python train.py --num_hidden_layers=14 --hidden_size=384 --num_attention_heads=6 --num_key_value_heads=2 --head_dim=64 --intermediate_size=1024 --vocab_size=4096 --hidden_act="swiglu" --norm="rmsnorm" --norm_place="pre" --norm_eps=1e-05 --positions="rope" --rope_theta=10000.0 --rope_fraction=1.0 --qk_norm=false --attn_scale=0.125 --bias="none" --tie_word_embeddings=false --parallel_block=false --init="normal" --init_std_qkv=0.0316 --init_std_o=0.0 --init_std_up=0.0316 --init_std_down=0.0 --optimizer="muon_variant" --learning_rate=0.0172 --lr_mult_o=3.0 --beta1=0.95 --lr_head=0.00936 --warmup_steps=200 --schedule="wsd" --decay_fraction=0.854 --decay_shape="linear" --final_lr_fraction=0.02 --batch_tokens=131072 --max_seq_len=512 --doc_mask=true --train_tokens=1053000000 --max_steps=8034 --dataset="wikipedia_en"
Each number is 50 + 12 x the weight over its row's rms, rounded and kept within 0 to 99. Layers, rows and columns count from 0. The size before them is the row's rms in percent of the matrix's.

# layer 2 MLP gate, 1024x384, rms 0.226, rows 429-500, columns 160-191
089:63 46 40 43 37 43 54 45 41 57 55 58 36 51 52 53 46 58 61 60 43 46 54 61 29 41 38 34 55 20 62 54
102:46 70 33 71 49 48 45 39 82 52 48 44 70 36 59 49 56 27 32 43 52 44 44 63 47 43 52 41 49 64 57 54
103:30 57 36 54 58 68 77 58 48 35 55 61 39 49 51 38 41 41 40 57 37 58 40 37 30 45 41 53 60 46 55 52
082:33 43 55 54 62 68 41 60 60 53 39 37 56 68 55 38 54 45 46 32 40 37 62 56 54 60 39 66 55 45 43 55
100:59 34 29 56 49 55 39 39 56 74 51 20 65 52 54 42 60 52 73 48 47 54 63 66 62 60 43 27 68 53 49 50
101:43 43 40 41 56 44 43 45 44 50 70 51 59 68 32 41 72 46 19 45 21 47 53 50 21 46 46 25 46 56 40 56
108:33 57 34 55 46 50 44 67 46 28 66 53 64 45 53 44 53 42 46 57 40 39 55 61 49 28 54 58 39 53 45 45
099:46 49 53 53 45 58 60 53 26 29 30 46 47 66 51 47 51 71 37 54 35 35 45 61 60 53 54 43 51 49 37 60
083:64 50 48 45 53 45 27 61 49 71 63 65 57 42 52 44 60 57 57 45 58 42 65 37 71 24 39 39 64 82 55 37
103:64 49 32 56 50 63 63 55 54 53 71 43 70 56 27 49 50 63 54 71 57 40 56 43 53 43 56 50 57 34 59 72
090:43 36 66 47 47 50 54 61 44 70 50 44 32 43 31 54 57 36 59 52 50 41 14 34 74 54 55 56 44 53 65 68
102:72 50 48 43 66 57 66 61 56 52 50 70 43 51 52 51 52 61 73 45 56 37 62 55 48 47 56 58 23 60 64 63
103:61 69 40 82 50 55 32 59 47 61 39 37 58 54 42 52 44 60 49 47 45 55 76 57 45 37 52 48 55 47 57 53
099:43 59 30 59 35 50 48 43 43 48 49 45 47 39 49 42 26 49 61 58 43 61 66 67 57 59 59 38 57 45 30 41
095:53 63 26 70 39 41 54 62 49 46 53 48 28 55 57 59 49 46 66 40 39 56 37 49 71 44 28 51 72 62 19 59
101:61 54 68 36 51 63 46 51 64 68 44 64 58 50 32 59 41 45 43 52 51 56 58 47 34 79 32 50 38 54 55 25
102:32 37 33 48 33 67 64 44 60 51 54 67 44 64 58 61 36 60 61 49 53 38 43 46 50 29 29 44 51 57 42 30
102:71 52 65 51 73 53 72 76 53 53 63 56 76 38 36 62 68 71 24 34 51 55 60 52 43 68 37 42 58 59 42 51
104:42 60 48 43 46 53 63 49 61 65 22 71 48 53 53 44 43 63 43 36 49 32 58 49 69 79 33 49 50 41 40 60
092:53 68 60 60 70 57 32 52 73 34 75 41 40 58 40 58 73 50 22 50 44 65 54 68 61 52 33 35 67 62 53 50
104:58 73 48 33 43 49 79 36 57 47 77 40 51 27 41 31 55 43 46 46 49 42 67 42 61 56 48 50 59 37 39 78
101:47 45 40 41 39 60 45 47 40 58 52 47 44 65 52 54 41 27 69 56 35 48 62 59 68 41 45 57 50 38 51 47
100:39 65 61 41 65 34 52 24 56 46 50 59 64 25 53 46 70 65 49 47 57 69 47 52 42 46 49 58 68 50 57 58
106:44 40 51 24 56 41 64 44 69 69 40 48 72 57 39 66 48 49 47 38 53 62 44 62 43 40 52 37 56 68 38 36
101:48 54 56 75 37 39 51 34 54 41 64 55 40 46 48 45 57 66 51 33 35 68 49 72 50 61 75 77 31 52 56 67
104:22 53 39 47 67 49 45 43 54 39 53 60 43 32 43 29 68 58 54 74 55 45 45 37 56 52 34 62 52 51 67 54
102:66 37 53 39 79 39 51 41 63 47 48 43 38 68 53 45 49 40 65 46 39 45 64 74 56 59 50 22 55 52 41 69
101:60 52 62 49 40 55 54 26 50 52 51 57 57 44 52 49 48 32 33 36 54 54 42 42 51 64 64 46 74 69 35 59
084:56 40 60 78 46 55 34 36 49 59 30 46 38 23 59 58 33 55 46 70 42 43 62 65 59 56 70 41 47 38 56 40
101:44 47 45 61 54 57 47 57 39 38 42 29 50 48 55 62 45 54 39 45 62 65 50 44 42 50 34 45 45 48 41 58
105:36 58 44 47 55 30 63 60 65 66 37 53 27 48 36 40 55 76 48 41 61 38 34 55 66 46 22 59 39 60 38 60
093:53 52 63 50 45 40 50 45 52 59 42 51 38 41 36 36 51 45 57 45 29 36 54 66 48 64 75 46 45 65 59 31
107:56 40 39 53 55 71 62 62 44 54 77 56 50 46 60 62 67 25 38 62 33 45 55 58 47 48 49 54 25 34 60 60
100:52 61 38 49 47 48 47 61 58 59 52 43 35 49 59 68 52 52 51 56 41 33 45 48 58 50 60 61 57 39 42 57
104:50 37 47 68 51 53 36 37 44 51 41 48 55 44 62 50 46 64 41 58 45 62 38 40 51 65 38 61 43 47 31 50
104:54 50 53 60 30 57 51 47 43 64 66 56 54 51 33 49 44 65 46 51 52 67 59 47 59 33 56 78 72 57 14 50
099:50 57 50 56 62 66 64 38 67 57 63 58 39 44 34 65 65 52 43 56 53 30 35 58 51 88 25 69 48 44 34 51
089:62 41 62 49 35 53 41 45 41 41 71 41 55 63 65 56 54 45 41 49 51 54 38 51 44 51 51 50 37 21 29 53
100:29 69 66 26 44 56 47 46 38 55 28 76 61 26 64 39 41 60 42 78 67 51 67 49 46 53 25 56 19 27 52 46
093:53 34 64 52 57 48 51 63 46 51 50 68 42 37 41 29 45 31 47 36 38 42 43 38 54 44 59 63 34 42 32 67
100:45 43 60 64 72 51 50 52 36 55 64 37 48 57 56 59 66 54 54 53 41 59 50 78 53 61 37 60 48 39 49 56
099:60 32 54 51 32 39 53 54 57 75 27 52 34 48 47 50 45 51 65 45 55 30 56 56 51 34 56 43 26 52 48 50
108:63 79 31 48 55 33 53 72 70 50 58 63 39 47 47 34 42 50 66 51 57 43 53 67 59 68 57 64 59 68 71 59
102:41 34 52 62 35 62 36 49 47 54 57 53 38 58 45 35 31 47 44 44 68 57 69 45 48 62 34 59 76 65 54 42
096:52 57 35 52 68 66 57 56 39 51 73 59 50 41 37 65 68 58 53 48 70 76 35 45 70 56 40 59 46 51 44 33
102:38 37 57 66 62 66 51 59 57 36 65 39 48 52 49 46 51 40 31 56 31 48 54 74 46 35 38 44 25 48 61 79
099:47 54 47 59 63 52 52 60 41 38 63 50 56 52 46 48 53 55 37 58 47 38 58 41 37 43 43 65 42 56 35 43
101:70 44 45 51 24 57 51 38 49 43 62 58 60 57 51 40 45 30 49 26 42 46 54 53 65 41 32 68 35 61 63 56
105:26 47 62 53 43 44 48 46 64 53 38 77 58 84 42 45 60 43 55 46 47 26 76 37 51 52 50 50 32 34 33 81
102:73 57 59 36 60 42 51 52 40 55 64 67 65 39 43 53 29 46 60 49 69 38 66 81 63 65 54 39 38 42 60 51
104:58 34 46 34 42 59 57 59 57 41 43 49 37 38 46 46 48 72 59 57 49 58 59 45 52 52 50 49 38 53 55 64
088:08 54 31 54 40 56 38 61 49 87 43 49 48 29 48 53 50 33 75 40 43 73 48 51 75 81 69 61 53 43 43 67
103:50 38 32 52 55 48 62 62 33 47 41 61 46 40 53 60 53 43 49 46 50 67 62 47 66 36 37 36 48 47 36 60
099:56 25 66 45 74 36 56 63 42 38 74 42 44 64 67 41 57 43 53 56 41 48 49 44 40 44 50 55 45 42 55 59
101:42 40 55 40 58 61 40 50 58 49 57 39 55 55 64 42 57 59 49 47 49 40 56 43 50 63 40 58 70 35 52 31
103:49 63 54 55 56 50 27 63 56 46 61 60 31 60 55 51 66 55 53 32 51 56 42 65 53 59 39 47 41 52 56 57
096:37 55 39 44 42 54 49 38 35 63 58 60 31 45 24 21 56 17 57 36 50 20 39 50 40 43 57 42 62 57 52 36
100:37 55 66 41 61 45 50 51 34 36 51 57 63 50 54 31 60 46 50 41 59 45 26 49 54 26 69 55 48 47 40 37
101:56 45 55 64 49 35 62 46 61 78 42 38 42 34 61 36 41 44 61 19 46 44 49 87 76 61 45 59 54 53 29 45
102:59 32 55 60 54 50 67 65 79 44 50 46 55 49 33 58 21 29 55 47 32 40 49 44 42 55 57 35 57 47 21 50
102:38 53 36 55 53 57 33 40 48 54 41 51 43 29 48 52 40 53 41 36 46 53 68 40 57 29 36 42 47 53 42 55
104:52 41 32 33 46 35 51 45 46 63 69 57 30 49 50 52 51 26 51 55 58 35 49 66 44 54 63 41 15 56 48 34
109:32 38 42 41 46 38 31 62 41 42 54 57 64 49 66 53 72 30 42 51 46 49 79 56 41 59 50 72 35 47 50 44
097:38 48 40 31 53 54 67 52 48 52 43 55 61 49 58 40 45 66 51 63 53 42 62 57 58 54 48 41 69 43 56 57
098:33 56 52 51 59 75 55 38 26 27 37 55 30 46 56 48 58 53 46 34 47 34 50 36 43 44 44 65 58 53 51 48
099:45 48 59 55 52 72 57 37 48 41 55 37 48 58 34 52 57 25 37 44 34 71 17 59 40 56 49 52 57 47 44 55
102:54 61 59 53 40 53 46 71 74 52 57 36 54 60 43 51 47 59 55 62 61 50 39 47 37 44 57 69 53 58 47 71
106:43 44 42 58 59 53 36 57 44 52 58 47 43 46 59 47 73 19 47 47 30 46 34 51 51 69 48 48 49 57 69 47
097:20 51 25 69 46 55 50 31 51 55 39 54 40 49 51 63 50 49 66 48 39 39 51 43 29 60 59 62 41 48 50 60
102:64 52 43 58 51 53 53 37 79 21 61 33 39 24 42 23 39 31 59 62 54 37 39 58 55 47 48 61 49 63 41 50
113:32 42 37 64 76 50 67 51 52 28 37 52 58 39 69 56 54 57 18 66 31 46 42 45 56 52 56 24 50 37 45 66
081:52 43 54 62 64 56 52 38 55 56 67 56 65 51 67 68 57 52 54 68 45 56 56 34 33 64 40 40 47 74 47 58
# layer 2 MLP up, 1024x384, rms 0.23, rows 429-499, columns 160-191
091:52 42 47 68 18 51 48 52 52 54 54 58 63 45 53 62 43 53 44 54 58 54 47 53 47 49 37 43 57 17 64 46
104:50 71 35 77 66 41 52 29 79 55 41 62 38 51 58 64 54 38 53 49 36 54 55 39 31 56 36 54 44 49 75 51
103:56 65 51 46 67 36 56 66 31 35 51 60 48 57 44 20 45 61 43 47 64 59 42 39 57 50 49 57 53 46 29 37
087:63 41 37 38 47 34 63 49 35 37 65 77 48 33 35 66 44 42 50 65 60 58 28 55 47 53 60 42 42 52 58 53
100:41 56 63 59 66 34 52 63 44 39 60 66 35 65 38 51 46 72 37 51 46 58 39 43 32 41 71 77 43 54 34 38
098:40 52 47 61 58 64 64 74 53 66 23 41 51 47 55 66 39 43 33 24 55 41 47 42 51 45 47 82 43 35 64 39
103:26 63 43 54 60 38 49 44 35 66 74 59 50 71 45 18 36 60 67 44 22 62 57 45 49 52 60 73 54 47 58 43
096:36 55 45 38 42 37 48 48 67 63 45 41 46 57 42 46 31 35 63 46 62 47 63 50 54 51 49 34 69 56 53 23
083:71 47 36 57 57 47 51 62 46 59 61 42 50 37 64 54 53 48 68 48 50 29 58 55 85 36 40 43 72 73 60 35
101:26 41 69 37 47 48 34 59 56 49 36 68 45 49 50 56 53 63 44 32 48 56 42 67 36 47 33 25 60 48 54 40
092:47 63 52 45 37 49 23 39 41 51 38 52 74 50 66 57 51 62 52 64 69 52 65 53 35 51 56 49 49 64 34 46
100:62 32 34 68 65 65 82 49 56 32 74 48 53 41 43 55 51 50 50 39 72 25 54 43 50 56 50 55 33 51 48 39
101:44 63 54 54 53 43 64 30 43 59 47 56 48 48 52 34 24 64 30 38 51 65 56 53 54 59 57 57 35 37 43 34
100:58 45 61 46 51 39 33 46 47 51 33 59 58 69 37 71 71 50 48 44 49 56 39 40 31 64 43 74 47 71 55 67
094:65 46 22 39 51 48 48 22 55 45 44 56 49 42 68 51 37 53 65 56 50 54 51 42 46 31 54 57 44 60 42 41
102:50 62 47 47 57 48 39 42 26 63 41 30 32 59 28 67 52 39 61 29 36 58 45 58 43 59 53 62 50 33 45 48
099:57 58 44 51 54 55 54 62 45 49 52 48 37 48 62 32 65 52 55 39 64 40 50 34 55 60 56 41 66 65 61 45
100:73 56 45 51 28 44 64 39 45 48 52 70 35 51 62 59 58 45 44 55 60 52 55 46 55 62 61 30 52 35 70 58
109:52 50 28 42 20 37 39 43 44 53 50 54 37 70 34 37 66 43 64 48 31 40 41 38 54 54 57 76 44 39 51 58
091:50 54 42 41 31 38 75 37 52 63 39 49 32 46 65 40 30 39 63 78 58 50 44 30 52 45 43 62 50 51 32 57
106:30 39 33 60 39 20 60 42 77 31 33 44 24 48 55 63 57 65 46 47 54 65 54 56 47 47 53 31 54 43 47 70
100:69 51 48 57 59 71 59 45 57 57 35 62 40 32 46 36 50 55 69 26 59 77 51 56 51 54 57 44 50 44 35 47
103:41 37 46 51 35 38 39 43 61 49 37 39 34 59 22 36 50 34 19 47 48 34 40 52 63 46 52 58 48 70 43 55
103:43 48 60 43 34 39 37 24 56 45 50 47 25 34 57 45 52 48 63 54 61 46 58 56 46 61 47 58 64 44 43 59
100:45 54 59 40 27 51 70 51 55 35 63 74 47 40 58 63 33 51 46 52 52 38 45 33 60 56 55 58 68 71 67 39
102:52 75 62 56 61 58 29 49 24 41 62 44 48 65 37 52 41 70 48 69 48 43 59 65 26 43 54 47 64 30 53 40
101:53 41 44 31 55 24 67 33 34 61 37 51 42 57 61 47 53 50 53 41 37 27 55 50 61 48 46 49 44 49 32 24
103:59 66 60 61 51 53 28 10 26 68 60 39 64 27 60 56 36 54 53 32 51 42 43 42 43 54 57 55 55 63 58 50
087:38 78 53 16 52 56 56 54 33 33 63 47 53 65 38 41 38 39 41 47 54 53 41 43 43 40 40 67 51 61 52 61
101:60 20 57 53 49 51 34 49 50 52 56 55 32 41 50 63 48 35 38 47 40 51 48 56 59 69 53 49 57 42 56 41
100:35 61 59 39 76 26 40 43 25 54 60 38 65 58 27 40 49 37 47 50 46 37 67 50 45 54 34 67 50 22 51 37
093:56 47 41 52 53 44 50 70 54 59 28 48 39 40 42 39 30 55 24 62 42 44 46 37 65 41 48 41 42 64 44 54
106:75 48 36 71 58 64 39 68 73 37 52 73 44 43 70 60 51 38 66 46 66 63 64 56 59 61 46 49 46 31 54 57
098:60 43 56 50 58 66 62 38 43 19 43 42 66 51 42 32 46 64 43 37 59 43 63 50 50 38 55 66 24 51 61 42
100:36 51 45 58 74 41 43 71 54 47 61 49 43 51 53 37 46 54 45 66 37 64 56 54 59 30 64 65 59 57 42 28
099:35 46 48 82 59 42 53 73 47 53 52 55 47 43 59 54 46 46 52 40 64 43 48 46 66 41 44 35 60 43 42 44
095:52 54 31 67 56 63 72 29 59 43 52 48 33 47 35 73 61 75 48 40 63 39 57 39 52 42 44 54 46 36 47 48
090:45 41 44 50 72 52 45 68 65 60 36 56 54 36 23 41 53 64 67 55 57 52 46 57 51 55 66 54 59 70 68 23
099:65 69 33 64 61 44 56 67 43 65 53 37 64 58 52 38 49 56 58 34 49 63 04 53 48 23 66 56 56 40 66 63
091:52 54 34 30 32 78 45 61 43 49 59 44 43 62 50 51 64 35 49 49 62 41 46 33 35 51 59 51 53 48 45 58
100:52 51 50 32 60 62 40 53 26 54 51 52 44 51 48 61 61 65 46 57 57 46 36 42 51 79 47 56 61 51 55 62
103:52 29 59 52 37 19 44 39 46 34 28 41 39 48 40 30 44 44 63 42 63 67 59 30 55 39 57 55 59 39 43 55
108:48 73 44 61 77 57 50 64 49 52 60 44 45 32 40 53 45 65 54 47 44 54 45 59 51 59 77 48 48 59 63 50
101:52 66 48 46 73 47 69 70 36 54 44 30 57 36 50 41 64 64 38 64 42 59 53 35 38 40 50 46 51 49 52 47
095:67 42 52 52 31 51 54 32 33 47 51 39 48 60 49 67 59 38 41 45 58 36 53 47 71 57 57 42 47 37 49 43
102:42 46 54 37 50 45 38 59 39 45 51 50 62 45 59 60 33 63 51 50 55 47 51 35 32 58 61 64 25 59 54 50
104:35 53 49 36 51 35 29 51 44 73 49 58 44 55 47 54 47 66 61 35 56 59 64 50 33 45 54 77 59 61 46 50
103:47 62 51 51 39 57 67 39 62 44 39 25 64 66 49 82 50 34 35 44 39 35 46 58 35 49 34 49 21 61 52 26
106:68 42 43 57 68 60 46 44 52 44 49 62 24 50 46 53 44 64 41 44 42 58 50 49 71 56 50 62 39 50 65 37
104:63 27 61 33 53 35 45 63 43 61 49 48 48 59 25 54 60 43 66 53 58 56 46 45 44 64 70 49 41 50 55 58
100:66 46 36 59 54 33 35 46 61 63 50 46 36 49 40 54 44 33 48 82 39 46 27 54 36 77 58 58 19 68 72 17
088:84 49 45 44 54 34 57 43 41 17 58 43 66 61 56 49 57 64 43 63 42 38 39 48 42 18 37 51 57 31 53 51
097:65 63 34 65 53 48 27 47 28 50 60 74 55 52 39 66 56 41 50 68 57 57 64 50 56 52 35 59 68 48 50 56
099:59 50 49 23 49 39 43 34 71 33 21 47 47 60 39 34 63 49 59 37 62 40 54 34 41 48 65 61 54 47 54 17
104:38 44 50 48 42 55 57 54 44 51 71 35 62 56 33 27 61 60 50 60 71 52 48 40 58 25 38 51 59 35 48 51
104:64 53 44 53 22 25 53 61 42 37 54 54 53 41 61 38 53 66 53 57 47 60 42 38 26 20 66 32 40 47 62 50
101:54 48 71 53 54 50 49 47 52 48 42 38 68 41 41 77 46 80 36 65 54 61 37 52 61 52 65 50 41 48 54 66
104:55 60 49 35 53 52 58 59 45 45 71 58 31 67 67 64 66 52 54 59 42 64 41 48 56 49 59 47 59 74 41 30
101:60 70 52 57 54 55 55 50 65 50 50 43 52 46 42 62 55 70 50 52 58 32 34 29 41 56 42 58 60 46 43 47
102:26 60 45 70 49 45 31 38 64 36 52 43 53 70 38 45 58 37 52 27 43 32 57 53 48 47 53 46 49 56 59 39
100:41 29 55 41 57 55 47 34 58 52 53 42 67 59 40 78 56 42 45 61 38 69 54 45 49 51 51 52 45 39 56 52
105:27 68 51 52 40 76 42 47 49 59 40 41 55 40 41 45 51 54 61 65 45 67 46 37 60 44 45 50 66 42 33 61
110:27 31 49 55 62 41 40 51 41 72 50 66 35 58 52 59 61 40 51 56 58 61 60 61 55 53 58 56 04 28 47 61
095:45 63 47 66 61 59 52 53 58 83 77 44 42 56 44 48 37 41 63 40 53 48 34 46 52 47 46 50 49 56 43 74
097:57 20 39 61 44 51 45 61 53 61 37 53 43 61 34 70 62 38 51 39 47 63 28 33 45 51 47 59 46 52 53 59
102:46 41 62 63 43 38 32 41 50 62 54 33 37 63 55 45 42 57 50 58 42 72 66 64 54 45 30 62 70 59 44 68
098:37 47 44 64 62 58 56 51 49 51 54 83 51 36 23 59 43 51 50 55 40 61 76 45 59 49 46 56 48 40 61 70
101:40 55 44 67 49 39 45 24 45 39 32 61 54 46 30 40 54 50 60 59 47 56 63 32 43 39 53 53 34 30 61 64
101:47 47 56 35 51 66 66 49 26 52 49 37 69 54 57 53 60 36 75 55 48 59 59 58 74 43 59 40 54 60 44 64
107:48 48 41 31 34 44 66 50 41 81 57 47 35 65 41 59 62 34 35 42 39 63 63 41 38 50 48 48 67 47 59 54
111:72 71 42 40 52 55 61 51 27 49 47 57 48 48 39 55 65 55 46 58 47 57 58 26 66 44 59 51 50 62 38 66
# layer 2 MLP down (transposed), 1024x384, rms 0.131, rows 429-499, columns 160-191
095:61 52 58 45 33 34 29 57 50 56 54 49 54 47 56 58 39 50 65 66 59 79 68 45 25 29 64 37 54 35 59 51
104:61 54 35 59 50 46 41 51 80 57 27 51 42 80 44 58 57 54 45 43 71 43 47 38 38 49 49 33 71 63 62 54
107:50 45 52 49 65 37 62 63 59 39 46 56 58 65 45 40 35 51 33 49 44 78 36 33 40 43 50 31 44 20 55 51
085:51 42 53 42 46 52 51 56 36 51 53 60 44 52 21 40 60 61 62 35 28 53 56 67 57 34 51 48 51 59 56 56
095:66 46 45 46 78 51 51 57 55 47 58 43 22 52 48 47 59 49 47 49 46 37 31 50 57 34 65 57 45 67 47 42
099:65 63 55 44 42 57 27 63 53 60 49 30 49 49 66 44 28 69 45 50 34 54 48 49 46 63 40 38 54 30 54 55
105:53 45 40 40 91 52 55 52 43 69 53 56 56 57 42 49 63 86 66 44 59 65 40 50 40 81 45 63 44 48 75 44
091:51 35 50 29 35 33 58 61 44 49 45 60 46 47 36 43 61 42 63 49 44 60 53 51 62 51 57 51 69 47 43 74
081:43 53 39 46 38 59 34 62 46 61 68 51 72 53 65 48 64 66 65 60 50 39 42 46 47 40 61 46 46 54 60 38
107:22 54 49 46 35 41 39 37 38 38 32 48 31 35 51 42 57 52 51 61 44 62 56 49 60 35 39 47 67 56 64 44
082:58 41 21 58 67 53 53 55 47 62 50 45 68 66 47 59 30 46 41 49 43 41 67 54 55 61 30 41 40 51 24 55
095:58 47 50 55 50 56 53 42 48 58 73 41 66 41 41 46 44 47 60 56 72 43 49 53 40 44 51 41 45 65 55 46
106:44 54 64 38 53 36 33 57 42 61 48 78 30 40 63 49 38 53 39 63 50 27 50 43 44 32 51 44 20 49 49 58
091:57 45 42 70 54 55 45 31 39 36 51 43 32 57 50 51 51 35 45 41 54 52 67 38 39 74 41 61 71 63 58 76
098:54 68 62 54 52 42 63 41 44 45 42 51 69 57 39 54 59 49 64 60 35 62 58 54 46 31 63 53 42 40 15 37
103:43 27 54 53 57 45 52 54 35 59 70 42 20 42 44 54 53 42 58 39 53 45 32 63 38 31 27 55 55 66 55 49
101:36 44 65 73 39 44 15 77 46 30 65 44 57 47 54 64 53 43 26 37 56 65 49 66 70 39 44 59 56 67 45 27
102:48 78 61 62 44 42 69 25 53 48 34 38 36 46 67 42 56 45 28 68 64 42 36 41 51 46 45 47 38 50 44 55
113:42 55 30 45 45 49 34 58 56 64 59 38 47 69 56 48 25 41 68 71 41 54 62 55 43 68 53 60 60 42 66 48
091:40 36 40 42 34 32 62 57 51 49 34 69 57 52 52 46 28 24 63 55 51 43 54 41 58 62 45 51 19 46 55 63
111:46 61 60 36 54 18 52 33 56 56 66 54 57 36 63 37 41 44 21 49 65 60 56 59 60 72 48 66 39 63 70 56
102:43 56 54 46 46 54 49 62 62 60 61 65 73 25 50 49 64 52 70 46 72 58 62 55 60 78 45 38 46 45 55 54
102:42 55 42 63 52 60 44 53 43 44 56 46 39 36 32 56 48 41 57 60 44 38 55 49 43 60 57 70 52 56 42 50
102:18 51 77 43 40 61 39 36 50 40 73 52 51 58 54 31 55 60 16 50 51 57 43 31 52 41 54 46 51 68 58 81
105:53 64 25 50 43 57 36 62 49 50 54 50 56 70 53 53 70 65 58 27 65 47 60 53 56 69 49 45 50 38 56 63
107:50 46 48 49 31 62 48 46 42 50 59 41 36 60 25 51 52 64 51 30 46 64 56 67 43 53 51 47 59 44 50 41
102:53 39 36 33 23 60 47 42 43 33 62 35 42 39 39 38 40 65 31 66 46 36 25 29 58 79 47 62 26 65 56 26
101:49 71 60 66 46 40 25 63 35 51 47 38 51 60 49 53 65 59 39 58 57 27 57 34 52 58 58 49 60 41 47 27
067:30 54 37 40 46 42 68 34 42 62 72 61 45 39 51 47 54 61 36 56 64 34 41 56 60 57 52 59 43 42 56 51
104:55 58 60 53 55 57 63 46 41 54 60 41 43 52 53 45 26 58 59 44 49 74 27 53 67 36 34 40 64 50 61 60
101:49 58 68 51 50 22 48 54 44 51 44 51 51 50 49 38 38 50 35 60 56 47 56 15 63 67 48 50 55 44 43 44
094:49 57 60 70 49 45 11 50 45 51 44 51 39 41 31 51 60 71 46 69 40 59 57 59 47 62 80 49 48 48 85 55
095:53 45 38 69 52 43 49 53 50 44 53 57 28 14 45 45 47 48 48 39 44 48 38 51 42 34 44 61 73 65 44 35
105:31 40 36 66 61 32 50 41 58 56 58 43 52 40 33 41 54 46 50 36 42 53 75 42 50 54 35 26 12 66 43 48
107:41 47 56 54 53 55 46 38 44 52 46 44 44 46 46 38 43 68 44 67 40 50 53 29 57 67 46 55 49 52 34 40
107:47 64 60 80 70 50 58 60 62 32 62 48 46 55 35 52 41 50 57 63 55 38 58 42 47 53 42 57 49 48 38 45
102:70 57 54 66 57 58 56 48 66 40 34 59 39 57 60 55 64 63 49 44 72 48 50 49 43 58 49 44 48 29 22 26
083:52 60 45 55 38 47 53 63 41 55 26 50 51 43 55 54 42 55 58 23 46 60 44 42 53 46 50 35 43 36 72 47
100:46 59 35 70 52 56 32 40 81 40 67 72 34 48 58 51 41 37 42 45 43 69 34 53 48 28 84 56 65 85 56 62
091:60 58 64 52 55 59 50 67 48 50 40 25 60 43 64 47 46 43 31 52 55 42 58 50 41 54 58 67 51 39 59 69
095:50 42 43 50 56 53 38 55 50 62 77 64 55 61 67 64 42 48 29 62 46 39 49 50 32 63 53 43 48 21 31 59
089:50 62 50 38 48 51 45 54 61 46 34 60 43 51 44 49 51 55 33 34 47 61 29 50 55 48 61 48 53 30 38 58
111:58 66 29 50 53 43 29 52 63 46 50 59 46 54 52 85 48 47 47 33 54 31 42 70 54 43 46 56 38 76 69 64
101:43 46 53 42 38 34 66 63 55 38 46 55 27 50 50 48 75 34 43 63 37 52 52 52 37 61 36 48 63 49 40 73
103:60 63 49 71 52 51 57 58 30 36 36 50 42 44 37 64 68 54 46 55 58 48 55 65 69 52 23 54 47 52 44 45
105:28 50 59 64 57 65 43 40 54 55 41 57 39 36 63 30 61 48 22 49 35 35 58 51 39 56 63 50 36 39 54 58
109:47 37 33 45 55 40 26 56 34 60 42 43 38 26 53 34 52 81 54 30 77 59 39 57 50 48 53 62 65 38 57 66
107:59 49 64 53 51 45 52 56 37 62 34 41 46 64 78 53 66 49 43 43 54 39 36 58 65 42 41 55 48 33 36 42
108:46 66 68 43 42 69 40 23 44 44 77 65 47 46 54 59 56 53 51 50 52 65 62 55 41 49 44 53 48 53 55 52
111:44 59 35 53 66 55 47 68 42 48 47 41 39 55 38 46 47 66 40 45 43 46 63 24 54 59 53 46 65 49 49 55
106:60 51 41 50 45 61 47 36 41 43 41 39 44 46 53 67 48 34 46 36 63 53 45 81 44 36 41 37 57 52 42 54
087:87 42 49 42 58 42 39 47 53 23 59 65 52 47 53 48 57 63 49 58 59 40 51 44 42 52 12 45 63 42 66 57
106:54 45 30 50 54 53 37 41 40 41 45 52 69 52 59 54 51 53 56 70 60 40 51 54 51 47 46 44 37 30 39 53
099:43 56 47 57 63 61 54 41 61 43 46 44 58 52 39 33 49 47 60 34 32 31 53 51 64 73 48 47 57 35 56 47
099:63 60 37 42 43 70 23 50 47 42 48 59 55 46 48 51 46 52 32 46 54 37 58 62 90 65 70 43 50 57 48 41
108:53 70 48 52 40 27 33 37 63 37 65 50 38 46 67 77 54 80 42 45 54 54 52 46 42 41 33 55 54 44 42 45
093:61 55 50 63 65 44 54 55 59 44 59 49 79 34 49 60 44 54 42 43 48 74 46 63 69 78 65 50 39 39 60 47
106:48 57 54 27 54 51 66 63 49 36 35 58 65 62 46 48 79 49 76 30 36 47 44 53 30 47 49 47 47 46 53 25
103:59 54 49 51 53 44 45 55 45 54 54 64 51 71 36 45 48 60 44 44 53 54 25 45 49 57 62 23 48 43 39 63
106:50 51 53 55 82 75 50 49 61 48 38 50 56 50 52 57 80 80 62 46 68 50 73 56 45 52 13 54 43 59 73 55
106:53 46 74 53 55 36 35 69 55 60 42 44 32 42 39 46 67 43 58 52 45 52 44 38 54 68 55 49 55 31 42 44
100:49 49 55 61 53 54 17 25 60 50 34 52 38 56 60 60 31 54 53 54 48 52 36 54 43 58 57 40 66 34 44 71
110:35 42 57 55 41 59 54 49 34 74 55 48 54 81 48 55 53 44 63 51 47 59 42 56 39 40 56 64 29 42 50 45
096:54 37 64 62 39 48 36 52 43 66 48 44 40 58 47 72 29 53 45 43 52 46 33 45 55 39 53 48 30 43 58 46
096:57 59 48 43 46 48 48 64 23 59 54 52 19 61 45 59 61 66 80 48 37 70 55 54 33 58 41 52 41 73 45 45
105:49 48 69 54 32 61 33 51 56 60 70 48 31 57 67 26 36 55 54 81 49 49 57 45 65 61 35 73 52 55 55 59
102:72 61 76 56 67 49 56 54 59 36 50 48 53 35 40 50 63 37 61 26 56 43 63 38 50 75 46 81 64 69 57 58
101:71 17 56 65 27 65 69 57 69 51 54 79 49 46 41 59 46 52 50 41 55 65 26 53 57 40 52 35 26 55 30 32
097:54 59 41 57 39 36 64 55 48 42 72 48 18 58 53 33 60 32 41 61 59 44 50 56 51 62 51 58 52 54 52 48
101:57 43 55 39 47 64 63 42 47 65 27 59 58 60 48 45 58 41 31 62 39 46 65 60 42 46 42 47 76 57 51 78
099:58 51 39 41 39 64 58 50 63 55 62 46 41 52 33 61 80 57 75 52 43 46 48 66 55 48 38 68 49 57 44 54